Each number is 50 + 10 x the weight over its row's rms, rounded and kept within 0 to 99. Layers, rows and columns count from 0. The size before them is the row's rms in percent of the matrix's.

# layer 6 attention query, 192x96, rms 0.12, rows 0-16,32-48,64-80, columns 0-47
088:48 41 62 58 50 42 69 54 53 41 58 40 44 43 57 47 59 61 58 42 36 48 71 45 59 57 46 44 60 49 33 48 46 35 59 59 54 45 58 44 64 71 51 61 50 31 43 65
113:53 37 35 41 36 31 28 59 35 70 35 44 56 32 40 53 34 41 50 59 46 53 35 47 39 48 46 55 47 50 63 49 48 32 60 52 63 38 62 51 65 55 55 41 46 46 49 44
088:45 68 47 43 54 52 38 52 44 37 39 43 55 48 41 50 45 60 56 44 51 42 54 52 58 63 43 54 49 57 22 45 63 56 64 56 49 66 40 52 49 45 28 69 45 48 55 68
101:62 30 49 39 49 36 46 70 45 45 55 35 57 46 52 47 50 55 57 53 48 58 41 45 45 56 31 46 62 55 49 40 67 50 65 52 42 45 57 40 59 72 75 44 40 49 57 55
093:65 35 54 44 42 42 33 48 53 51 33 60 44 50 60 44 50 36 52 54 43 70 47 41 52 60 51 51 46 34 61 60 31 37 62 52 51 55 53 30 68 50 48 31 54 33 60 45
076:39 45 45 44 48 53 46 41 50 70 61 58 59 54 55 54 43 45 55 48 62 68 50 54 57 54 71 51 27 54 52 48 48 47 34 33 59 50 56 41 71 51 50 21 53 39 50 47
069:46 39 50 57 42 38 47 42 33 57 54 43 44 54 39 60 51 60 56 34 47 61 68 56 31 53 54 52 43 48 43 50 39 67 52 64 43 53 54 63 42 57 54 50 58 61 48 47
088:45 70 56 60 58 66 61 31 51 51 54 46 43 51 38 40 67 64 50 42 48 53 53 73 52 54 49 53 57 40 40 25 52 38 67 67 40 49 47 49 51 57 51 79 40 48 50 56
060:56 49 57 67 53 59 50 49 35 64 49 49 55 63 45 53 36 37 48 34 47 75 63 47 39 60 44 42 35 54 51 52 55 58 51 61 52 50 50 46 57 39 64 43 53 59 49 61
091:57 61 48 59 61 51 60 48 52 56 53 50 53 42 44 63 55 62 53 29 54 62 63 60 58 48 55 45 48 46 33 37 46 42 66 65 37 50 36 47 44 43 54 72 47 53 35 63
088:59 55 44 48 44 58 64 45 49 44 56 68 42 38 70 54 55 57 32 55 60 33 57 61 45 48 54 61 46 58 54 54 46 66 57 45 61 54 53 47 36 64 56 49 37 61 46 74
098:58 57 50 50 43 49 41 46 32 59 51 58 52 55 35 51 35 58 47 54 45 64 43 27 62 50 46 29 52 70 48 39 58 49 45 38 37 61 46 57 46 55 26 44 41 48 36 61
102:64 68 45 44 54 50 63 34 43 58 45 55 42 44 61 67 44 42 56 31 39 34 58 63 54 39 53 48 55 48 51 37 45 38 32 36 54 60 31 45 57 68 36 63 47 53 53 66
105:43 48 36 56 64 44 48 48 59 58 48 61 65 24 47 71 52 36 61 51 56 47 43 43 47 58 65 60 45 54 62 58 55 41 55 47 58 41 48 43 67 49 62 56 33 58 49 48
127:49 59 73 52 56 38 34 38 48 48 43 48 48 60 57 41 64 39 50 49 65 62 62 57 40 62 62 77 43 71 27 52 58 45 50 65 48 71 59 64 54 24 46 59 61 45 54 54
107:55 66 42 36 61 51 58 45 56 47 49 41 56 44 49 51 48 44 53 49 43 67 50 30 59 48 62 44 27 37 55 50 40 53 53 66 58 70 48 39 44 53 44 48 56 65 49 39
110:38 54 45 45 56 54 59 47 45 47 54 54 42 61 45 35 58 45 34 60 57 40 36 61 55 56 43 67 41 56 67 63 58 33 43 48 58 55 64 58 52 32 57 48 52 58 58 55
082:69 39 57 47 58 53 42 40 55 20 49 55 51 52 61 42 43 37 29 45 61 36 47 52 58 60 54 41 57 41 52 44 36 46 68 54 59 43 59 63 60 46 47 45 56 25 55 41
090:42 65 51 35 39 50 54 50 31 58 47 49 47 51 48 65 56 46 72 57 49 57 55 52 50 36 36 59 48 51 46 39 58 54 43 72 47 41 60 61 46 49 55 65 59 45 42 58
094:59 48 45 51 52 51 63 56 59 46 61 56 68 45 49 49 66 37 68 47 63 35 39 50 37 52 45 34 47 49 76 46 52 28 57 67 56 47 50 38 54 52 55 51 50 53 55 44
094:44 57 56 36 50 40 51 35 54 56 48 48 32 47 52 49 63 42 40 49 52 36 45 49 53 40 56 37 52 53 51 64 50 42 42 43 47 46 61 54 55 55 52 44 45 46 55 64
085:60 68 49 47 46 53 63 47 61 48 46 59 56 59 65 46 50 48 57 50 44 50 46 56 74 39 43 39 45 55 52 48 43 44 46 67 56 45 27 62 71 57 47 67 51 44 51 55
104:37 49 54 41 26 66 57 61 39 55 40 49 43 50 55 55 42 44 55 61 44 51 43 43 49 37 40 52 46 65 46 71 48 72 34 59 52 35 53 66 44 64 54 50 53 56 48 69
098:34 31 48 36 55 41 45 54 49 62 51 39 52 37 50 50 55 39 66 44 45 70 45 69 36 47 48 46 67 45 32 36 47 56 44 40 47 54 52 47 56 45 47 49 40 55 45 54
108:59 48 38 73 64 43 43 43 55 48 77 54 56 45 47 48 65 57 49 54 39 37 59 37 39 45 47 53 59 45 59 47 44 48 62 51 57 43 35 46 47 56 48 44 40 30 46 37
078:36 34 52 61 48 55 50 58 47 47 44 58 63 44 60 44 52 47 64 46 44 56 59 64 54 64 41 32 68 32 34 55 67 43 55 61 33 45 67 41 59 49 62 44 57 60 63 42
120:44 41 44 72 66 39 46 65 36 49 54 52 57 30 31 64 53 49 41 39 61 65 60 46 53 41 39 37 66 41 57 62 56 65 69 45 64 54 55 37 54 47 52 41 56 46 55 61
112:48 30 40 54 51 51 63 62 55 58 46 51 51 44 60 53 38 41 60 50 40 46 54 55 54 57 53 47 61 42 56 55 35 36 45 59 40 55 34 60 46 63 42 46 43 52 62 48
104:53 60 50 55 54 30 40 47 61 38 71 52 48 53 54 37 44 48 48 55 54 63 47 33 66 46 58 54 47 61 49 44 51 58 53 57 60 60 39 59 51 65 54 45 61 59 60 72
093:51 50 46 34 57 58 64 59 50 62 31 30 56 51 53 60 60 52 47 66 33 46 62 57 60 45 48 41 57 48 52 40 54 49 45 53 26 68 46 39 50 61 43 66 54 46 56 48
107:66 50 48 40 50 44 42 45 48 76 66 62 57 63 53 67 47 47 49 56 43 43 56 49 56 78 53 57 46 58 54 49 41 48 50 52 38 46 31 46 40 53 50 48 56 55 48 57
084:67 40 44 48 48 51 51 48 69 48 58 45 49 38 42 60 66 57 56 59 57 60 46 40 41 62 63 44 40 52 36 57 58 59 55 55 47 56 36 38 53 54 53 53 31 64 52 54
099:35 62 52 49 72 52 40 71 57 52 64 55 46 51 64 62 49 60 56 49 27 35 42 40 41 57 58 49 61 42 37 46 51 46 55 38 44 39 47 59 46 53 49 45 45 49 53 66
084:45 68 60 55 56 49 44 47 35 71 58 56 61 55 28 41 53 41 49 38 58 66 39 57 41 56 62 41 52 51 57 55 61 29 50 45 59 47 47 48 52 39 63 56 64 57 51 62
082:29 40 46 43 60 62 36 26 52 44 50 55 27 52 54 35 53 45 60 64 53 48 51 41 56 71 67 63 49 56 46 35 48 51 55 40 50 43 61 68 54 61 37 60 56 49 51 48
093:49 40 56 51 41 36 45 53 35 53 44 49 46 43 55 45 57 48 28 37 45 48 48 26 46 61 37 51 49 55 69 54 47 35 57 43 34 50 45 38 58 50 42 44 49 41 55 50
093:44 49 65 59 56 59 55 36 59 35 43 62 55 50 65 38 47 49 52 45 43 54 50 45 63 71 41 43 38 60 36 42 42 41 59 47 48 68 57 41 33 58 35 56 59 49 40 46
089:48 48 31 55 39 51 58 60 41 63 63 52 27 44 56 63 62 42 46 53 55 57 33 54 45 57 40 63 47 48 61 53 62 58 57 49 55 42 56 65 54 39 50 70 48 56 62 59
089:52 62 48 47 62 49 57 50 61 52 53 33 47 43 37 48 42 55 36 63 50 30 39 52 47 63 62 51 20 59 59 50 45 39 50 66 33 45 53 45 56 43 49 40 40 30 59 59
112:51 48 43 54 58 64 37 67 32 51 36 43 45 61 40 53 50 50 56 49 51 58 20 47 45 65 45 36 47 44 52 49 61 71 35 40 70 42 55 47 39 45 48 53 44 53 41 50
092:32 55 58 56 30 49 41 38 56 58 41 59 54 49 62 67 49 22 60 48 39 39 41 56 51 49 40 50 57 49 52 56 68 64 45 50 50 40 38 51 61 35 46 52 50 52 52 54
121:50 48 56 68 59 49 54 55 59 58 51 42 69 44 43 45 46 46 32 63 40 46 60 51 40 40 43 50 48 45 42 56 65 61 52 39 38 58 35 37 54 56 56 51 56 45 47 61
087:44 54 71 50 56 61 49 51 46 60 47 38 69 42 37 60 40 50 63 60 60 51 57 47 44 50 51 32 56 49 51 74 61 63 57 57 40 50 58 42 46 61 55 49 67 59 62 70
105:40 35 42 64 62 61 68 47 49 58 34 50 57 52 61 48 54 48 50 45 45 54 75 58 30 41 35 47 49 49 40 63 50 54 56 60 49 47 49 41 40 45 68 42 54 42 52 44
095:55 66 50 39 40 41 57 28 61 55 54 63 56 39 40 77 63 54 64 58 47 61 46 49 49 32 57 44 42 50 56 62 55 60 52 41 55 64 46 45 45 68 29 55 68 52 47 58
100:62 52 50 41 33 43 44 31 44 46 55 55 52 56 33 52 60 58 57 43 60 56 35 39 55 56 46 40 51 42 55 52 37 60 53 42 47 43 55 44 35 49 51 61 47 46 47 60
106:61 47 60 44 43 65 47 48 58 52 44 49 44 56 54 70 36 45 41 51 51 46 64 57 38 47 51 52 50 47 41 32 38 61 63 46 44 53 42 60 62 55 55 59 57 42 53 50
107:42 52 46 62 53 35 55 49 53 49 56 50 47 37 57 51 34 52 41 48 56 57 49 33 49 61 62 68 51 48 31 47 54 44 56 55 39 60 61 36 65 43 65 41 45 43 55 43
090:34 68 49 53 51 71 54 35 55 54 33 40 56 47 40 38 54 49 52 56 49 40 67 49 42 42 48 38 45 26 63 40 54 38 66 38 59 64 54 38 60 57 33 46 53 42 61 46
082:40 52 53 41 58 45 60 35 61 52 41 63 40 63 48 42 49 48 42 30 56 44 63 38 52 56 66 55 44 42 55 46 39 59 40 43 59 61 42 55 36 37 41 47 46 48 55 29
095:46 53 52 44 47 69 60 32 34 41 45 52 58 65 49 53 49 40 47 40 72 46 38 34 54 34 51 42 34 49 49 57 59 55 51 57 35 60 60 58 30 55 48 47 69 43 53 51
# layer 6 attention key, 64x96, rms 0.121, rows 0-16, columns 0-47
076:36 64 32 46 46 62 65 57 50 52 49 55 65 38 61 54 37 39 29 35 50 45 48 57 50 33 45 47 45 43 56 53 54 50 45 63 50 60 35 50 41 44 45 34 54 58 55 40
067:56 65 58 48 65 64 44 40 53 39 37 46 17 44 35 39 56 56 61 70 55 44 47 29 64 43 57 48 57 51 43 40 52 55 53 65 54 64 66 55 49 74 24 58 39 44 47 52
080:34 47 39 42 61 62 48 46 38 75 58 51 42 36 39 42 53 44 49 28 49 60 51 44 55 44 42 40 48 40 58 40 44 45 37 49 55 57 37 43 34 35 45 47 45 38 39 58
086:50 63 56 52 56 37 55 31 67 49 71 68 56 50 49 38 46 62 33 59 49 67 48 61 66 45 60 44 51 50 47 43 62 50 47 58 35 56 50 47 38 40 32 60 41 67 33 44
081:48 41 51 39 51 51 44 48 57 46 46 46 52 60 34 41 45 40 47 70 52 57 36 38 55 40 43 56 62 50 44 45 49 48 67 47 38 43 73 31 68 69 56 56 25 36 56 51
086:49 35 67 49 59 39 49 28 44 55 70 68 62 58 50 50 58 40 58 47 45 62 39 50 51 46 78 52 61 58 54 44 62 54 52 54 56 46 40 48 51 40 40 47 45 54 43 57
098:47 40 42 49 37 50 65 48 32 64 38 53 66 57 38 53 43 39 53 54 48 50 68 47 46 36 47 53 46 63 46 44 34 51 34 46 76 38 24 52 44 50 40 34 48 64 52 48
092:53 40 44 50 54 54 27 39 63 45 46 59 45 42 40 57 66 35 61 44 38 34 44 39 48 46 68 54 44 58 47 51 56 49 32 56 54 56 50 53 45 31 67 50 44 42 61 46
119:57 45 44 65 46 53 51 63 48 69 36 48 63 51 46 80 47 40 60 44 60 47 60 69 42 50 42 48 71 58 50 54 44 50 46 35 54 45 26 38 40 57 59 47 50 66 51 48
094:49 38 62 56 56 46 68 38 41 62 55 43 57 46 57 59 51 41 49 48 56 63 70 58 52 51 37 45 42 53 39 50 52 57 46 40 49 50 22 53 53 55 60 33 57 62 51 56
107:47 53 49 35 58 57 60 74 58 42 49 58 43 58 65 35 35 59 47 51 46 58 41 30 65 53 42 41 58 49 51 53 60 53 35 54 56 48 40 62 34 37 38 44 45 53 52 48
094:62 42 45 33 66 32 42 44 56 39 65 55 44 59 58 45 50 58 46 22 33 37 53 38 36 53 54 62 38 45 51 59 34 39 41 48 51 50 50 70 41 47 55 51 54 63 44 61
097:42 46 60 64 48 50 41 56 64 47 57 33 50 42 55 70 38 41 51 56 50 72 56 83 47 20 50 36 59 32 45 51 62 42 44 53 48 49 33 52 35 53 45 58 52 60 48 58
091:69 48 40 50 46 31 56 36 34 48 57 50 64 36 48 60 58 58 40 52 56 47 43 51 49 58 58 47 44 65 40 59 31 56 63 47 53 57 66 53 54 51 54 36 36 25 66 66
104:35 73 36 66 62 53 51 44 57 48 47 39 42 46 38 33 57 59 64 74 49 44 52 43 45 54 40 64 43 59 41 63 54 48 54 34 57 42 37 53 61 50 49 35 58 43 51 74
089:51 47 47 48 68 61 32 48 52 39 54 50 55 52 52 48 39 34 50 60 49 39 43 46 42 50 44 44 46 53 59 64 45 67 49 37 63 55 47 59 50 26 47 40 71 50 49 37
097:39 47 64 69 40 66 65 52 45 45 33 55 56 55 44 36 39 48 72 61 42 64 49 63 63 57 45 58 54 56 52 54 57 60 56 45 53 41 55 40 47 39 56 48 61 42 59 51